config.yaml
d_model: 256
n_head: 4
rope_base: 10000.0
steps: 5964
dataset: "wikipedia_en"
Each number is 500 + 40 x the weight over its row's rms, rounded and kept within 0 to 999. Layers, rows and columns count from 0. Numbers have three digits each. The size before them is the row's rms in percent of the matrix's.

# layer 2 MLP down, 256x1344, rms 0.166, rows 138-255, columns 1296-1343
102:566510471504501464549524518467445517530540490459514533523526512533486500509461519561505534411489534463510492552483471499488491500454496471519470
104:586470511554507394494546569518539633538570516527524535543493489498476503489478526487449495501495469511491503537534518451508453496460433500464530
097:486488480524519495481485495474497486519492472544510507542489432451524509564403460467465466557470464454432500455506525509466524532496536517452608
097:502453504471518458489490568555522453538512460522557542532508548515538552467511485568483483497456464530506526470441545462552486493495493455459558
097:503530518516526523554532471511480552478495536551541526478497565509504454590424449458541556448520543513475522500524541445523575440507479545497477
096:513504509522511499534445474526504497504481565479471498486414478552466503544491563614479514517448532448425493527463561504560557400496461537521562
097:508493485543511480452473476468536520563517455445462416541510517507518453449525465467521480478411528558449515539538529466548506470421530522487495
108:442518551486500536436574489522573439551492503450491503448537528581538408439475513517591482417522525522527445504578509532488512494456533455489505
101:464460439488541596549503569531492524484483503500505498524518525555574516470572432545540559530567534570474518414481484561509560522480511470523542
107:439472510523534463475567414483457475542473565530483532514525557496498475495453505479488462427503567483535469508498504436488506494449548485436463
107:496551440499488492439522504512473530527467544529472419507564556500543453481452495475502494501523501541504536506538439452463480474490539523544456
102:518477497546497508518528510590441502511550484532559537471504445492497472494514475538504568590575513478556504475591436463485471484487523470552494
100:464524536505487457500469524517484469538526418497521459518480463503541554436538505472433478425552514525542514515443515552479479549478496515464559
100:448529397413490450448532505525503490543450576556516531478546496419541537412513512538483545539424412430493534530524484502540436467494486425497491
102:503475539433478483528535478461477532500524516509473535459468504491405506533570497459475463485507563497500466489471500522516474511450479486478501
097:476558500481477599522453530523520515491460494410477470444458447601436509519460485527448603512532458478501508520561500606474531466486494540519471
096:513542533489473497372493458462510542548516561575511463494422533523464529433539464411537558473499499425536444452515468506462397587487505534551456
105:544504494512545462512441486503503411514506501501527559497482498483465526497461488519589540506491445469456524506450457525457501502470466544459562
102:536489519553455550424507458571530512550522517480400538432473475494525439527461489480453620471507508509451504555484576487453474474569504542581510
099:540498540477463454559439474508512438564471506487559421499430454503533421517537502522457444511563480548512497504498504455506611469459534475507505
106:557542516485607516485551506455540552413561544507517558435476541474555561459538490474433435519526511480462586502473451468528508495468548436457440
094:433520488598510538508507498488531483487484499515480533547482531522519507484469557479548469473509482518468464529561496499408522474521472451546464
094:499487609511582490528484548569473424439492425451523441503502490483493463474434519456488563492496470500438522487501489445548443486499480533528541
102:428504469545479517486536501489578455584465455535460500524500456415528520503452505509533453540492629508447460444480515530545541507479444449519525
102:492489443521537551466467461507426570487480485514477544508508519515544453519513439509511451420451511507432563555476488609466498531518428524489498
099:552515439500487496454502507534465542477433543453465564439451530560503505569486469526481506525473511538487488510489489568507495367489515492553477
100:493508514520514535509488548490492549447443520543529491541514498474596518479475488502612486592490470583520507544490493475503505480479545536518462
098:495456507555508481455501437477444515484472500538479548515499422507585498545454526566537554509473485521493467488497499544471520552553504500502468
099:472561451608550456529433481573516500555598542460491500541526470511508459519492400461561492416527537543534572495492535497511455540433527515491485
096:527481466476469516494535505512480501457517534472527554491539484528487431493450536465508584503464551530518448516541540474522500547416444566402513
101:428547501508461497505562499512536514503481490470503494504463499552514528508452464442504433505460484502507484526499476510512529496491536417520519
099:505449514481527464442539467538575498417440547514425536505495549448427488421494484494429573554415557497431545484503495504497525512498446455456500
099:411504455501552459508457507519487462439497474504495543570555563575482535520561441553546519495489519529406429464531575493558497624554494499532545
097:476466448482522537458509458525413444469442579540492519470473566437499491489527419479559547517521546446456532493503464513568490530473477485532478
101:563594452576464502472454470517507470493458428587429542528523536516505527528508501446483551549458463495500528402466457452500524442509498444494503
097:445507532406520456493536552504440545512615465519521468512509451518489478490518560550536542472491491477487501452500532461501554510514515474478524
102:469503466430549523550485502521477533490508495508453592508520507465466482451557506529532586456502536445523542480501532497522516440502481536420603
159:522466448530508617511495485503396530517535494515565514571503523513536553495535512524435485521502477535557515494483484601468501579497548514491455
099:459465449531534469536443474507486484492489489508493502508493512539518576475495416526502466523433507523479492477439517532490506494398513453493475
099:475524527516480473480502476515505523483456477453469463534489539559523579499464511512485499475533486549563517534442493488475414425459456574544511
098:494529532505426523530540465503492526471472501484498530500498480500498517449517443564561491543554430512501424493517526524506467544468477564549444
098:523495512419523511491474493482498500448508464554419541451541501585473512439475511502556495447523530523502503471521557513582499412494483522430583
098:475533467537521528520470477522496590459527491491439507543500510493537475420475510527552450521552548470498558458520546482436470370460500508536452
098:514501449590508503462508497446567585452523530518456474520542493452544492503540535512514479511529433484527449450400356514444510523555549552504466
097:472502515468570532489536590475489491529490539482522449545513473525550554471448544523502481496495506503500518471502499444550552481501479471486472
097:504627537506465518508499541498514469508425489532457511481493474489531487470545441517479581540490486483486457503556452450493541514536432481476461
097:551531356580543450502492555470493519494503527504520552550503574559479434528481487474456514586495521509519428496441470511520536507556457511525527
101:563497488500532525398525526492504529451466561489491558502424494578573558531469484465482452562466529529492546499575497490435501524482533451499456
100:483460504545477440470499543555567484536524568530469506529480432469501494469491447524517512483485497497412508574488485501426452481527508503543465
099:504566495495512509458501480491468518500547501514488491545454412427496462509543527515433506503533575522500453573511550516516459505497461375444529
097:562456456466517498466477504511520465405481473523548481515565510505451512497499513530484492521528521474460528463441473397508448496531461468555508
104:462552505509595496491454434483514499566547518479547503495433480541519426488482501434487482472519517519501454506520501452475449509561514548453473
096:470493507516494516492459527469446481556413408485499526544465527493445541471487444550553542499440574450532550537509515533481498517489436437519520
100:523455474534465528528507545521511472408527514544508473498492563446458485540469517488508523494533546502485452570547477488506534469457406517527550
099:494544538478504445473534587513527495505440483442456533563533490520527529421461541510498515445519553560546530558444429554491464459560465504512529
098:494542447480512459487503548460498530491473537476576488529442482570454546431641452461505540487545499488464455497549391462460484486539501515514549
101:555577571479548552458527500513473453513530446505540406418488546456494500473476486471439511458545541430425511513482502486564452490404564523483478
104:535584551546504486497547482464440487409554490481524460453503516539539499510553521469494471491478505501466548511498498430488480529458506533550520
098:442528491520482510468438465526468463479468590407538507512553451523556501485502476512489504550510465528426500521535499494489508390476596469557475
102:407520516467527402466522543498511462527477512528557523520494501429498541472490488547450545451431504451484466512498495493466520509478552508548514
103:509523509467452541502463495489481502508540521538466481485501502497547570454467486568448417469511562479500452478484516424575495570485559456507540
101:511517479460481530512450502485545493485475459503601448450448576436515555439477538493461537499482500507592481456536464525452579536555447481473536
101:505470457479487534488494479500481473508464530450524511494522484497599483484512544495516527519544548553501474464518444513430499546502567435524557
100:489558511516490476497546563429499496530427485431477555457511464462552530511479497499518498553522461509497468495477483452481508497432475428483503
101:547518484473467503476486590474526510460503543463532519513508555566421465555497488534477501473512465498478429539460469526523526491474519510538518
099:501430520480537400467515560537513467569516483457550525516491519576525517519498530544489481493472549498532526494525522533504515511454484510507472
101:468409487525495503477521539481458587565494495485513550478621459491516445508477476548491511523462436436547537552548511446461539523454513513566448
101:454521512505525508509508516438474504484544505503476452449507544549517442446497471425486520500460476517485539511534567489534486511582486461509405
102:566586497567460497428455462527486512558502551444468445476534509460486468468489461483570535507509501552574482426516547503527475468459530500488494
096:489503458450569490509475561514502470527446485586495472439502563461508485566488511517490576533524517497467518475515525454516472504487509487497473
099:497495504523484544485563576487487463496487489548481537530545509552528405499464537475530460545531559508427416444569509465514461474470530515578548
101:480505458549467477473466571574483503514514560518461537472521434563496510487510497487536495480505535520487601554421476478474528471535462437511449
102:462571497459467451471510517497497578551411499526493476486500527477453524568495570537474507547537488516455508557488478512571433467499576549403533
094:443453491524530448414558464488556477477513509521473555517513495570492498455439477408553557462574439521527507486521422500472509447450449480499476
103:482597524562491504490598465569531464453519451489482489440528448469542502495562489513472501505509443489501507502483518538549533516488537578530492
100:467458586523451499538503457494531528447555562522493520458529567551455422555474544496467511513451525430410485463434513544515570451490471509563527
099:525486489550484499524518492431463551506536455499525496463427524523500479576530540416449572522490549517444485465481500440479446500534488517493579
105:408491506458479528386568480484537428457537476470473503469506515528441550533463458490559473511502497553547557485520487500528453476483531542488539
098:451581501558486546504437479483498476548486570517464505505501505470511522509453564456533463516508470558544510525443439488485456454563527514500496
099:442488474540477509513506492470522461480572470472445469547499527487463512521473567485457514439560474416478463566547545563454462520507506472457487
105:482459559501550461452501538514513507532549472613425482496516500574507436481510517581562432471490468503467519510526413474546556457547494501514536
098:472495474506482474473512464546521523494513527451494479544526478474440506454530567578527512484520533463479456517517470565537498564529471557437516
097:495508497442593483537538480540518467523528523458464419519419510575454498489502469495536518541575441525511443491476550554547501506506512473555560
100:497510536467487559484481488463562537383540437436509509507549515467479492549457498542515516547499572510482558413497529498567552459475512449480471
097:495508547537563537525409520488575496450509489508477506518483543562493397468517489444543537542473556455489476477544514495473504479432533479552503
100:535406588410434476495569510540506495514530545489477486562547527523509542523506482533436556510566512546487474539564470525527506513468474517532584
102:531404488521563486496518478465501483520458531503472502557470490529526461520503507434448429510449450492619511472503512510518519532525519542476524
099:513506531545500485556408531572499502407631453570482547585514539497533396465481507505521543510531498489490504585550498496509499528516501564532459
101:527541521553481538474502512469452541507482527560517492472547440482530526555511448464534498501457500512480554501457547507542582496486563488524543
099:521468460492498478523512562451512519422550500514518493557486466518474505562509557536514475541536437519489524469502429544502535580539544502448469
103:411475502511418464535425527471558460431481498473485489547516537473520497434456532493530498577471560533551396466495508472404488519477513428548499
104:539503417521476554508488473537506483486532518463481553553448428518415524459571452471528478497474440541518504536513583490465478479494498530483521
103:499447495497462472434462488530502494485524445520494478524515484534448487521535521468444495467458499529519556496494483545500468509491483437490566
100:504458493467540531530544537487532547446525529442495494507524521560526514557482469530530484520467475546524520462504542537427499535439476474439516
104:480496513542471527482489518505500503485547487448482471478471562475512550482507501453495492525485509501497476483492453507478535468553515502454459
099:491533525519556481531493481502482444525504551487503447516545453527489500511499473480542526543468487557592506489593454534545448585493476451485444
101:475556515564535540449476461551451443527553494510496486462460471431423509453444515480543542477489507516505468469514504464465486505471548507518522
098:500556498442437444468463498480481551464421474544519439451495507443473490470535514495462559503468547457434452523528565493442460542483497485507500
101:535501535489491505539509518513487425452455524467562396472535515492556600525487570472543500542466512473515512498420562475454480561507504505443520
105:498587491510524470545467428532402526551474473524451413468504473542440509472479553497543486479526453576577465510492545525562471566492522577490490
097:516477472533468496504488423471484485522470505461490520489441493564447484506502521455532484520527534505569554481479492545507496507499563549506471
101:499487482533510479550516486533531563494579450514458506527463507491598482517488468579490521577512427558503453479428524549499569503527488510463564
096:488517544494539466437509467494496414536532544479481501473479500535553515512541525549529523496545515495541487512572504524532535493536513578572554
101:521452458517502471522469538522536524453589572547511523468447437482492525456487494493467504538496503520474484491432494438468570479426521472490500
101:457432464429462568463501500474512450495491505506537525558512484464521475443470539519503577539474477445516526505486488510520438538516532494549513
097:470523518466500478539536492561484461499495500518475517519499489565505442526503494474483437451494544546496475501567511445511463483489480522571509
099:444522523555586506495463534472514492480509507444480497540457459541442496478468456502505436453483533525508509549445576479500518552518452476553473
094:408450492526519496503460550500471537462550552468482534502480519551431531584452486491556479518551475589538542477460540507459492480517552533524521
097:567470510492457529466479479535520467513444536466507501511519476449451436454520503515474462497523467501535527517586511510517545499535546503467482
100:545397497512535536480462484478464550542469447538498533475534481545440366540500451531509506487484487514439558485487507539527498523484508575497521
099:484537528440528463497459556503529567519452470497551564507521480497513481534573578435446532558445471544543507554482543476501486477439419420427482
098:475486493530473434482522543544525464581558546431516461480546551603489552475405482497522503473533539615428514519394445469443474500540462475517497
096:495516509497493479467498495521486519543493460495482498462501545444503573448489476574524480508539497514466507515428489518474488504513532453492503
106:434568472498517450574488450542504522475486546430470483520458494512486445454507442557466523505530483587486559492473504461457513511500477471565443
094:461561501463537513473411429472514448552472504436509546488444497469471528479521479467480467467452446410478465495556474551490486514523499417534495
097:457527485518456532511554542544518483498518451470564553510553605476519514451426414474492521458552472478530451500502534476528544536503504528534477
098:490430461476518492511539462523502505561531578555457500511518447538565485537476466452508554495494473467516481476521559463603491550503531457505506
102:554402458523501531545461493487477515534459542496517453540484532443518508528514544463531430459445520481498482465469492521488492464558493538506481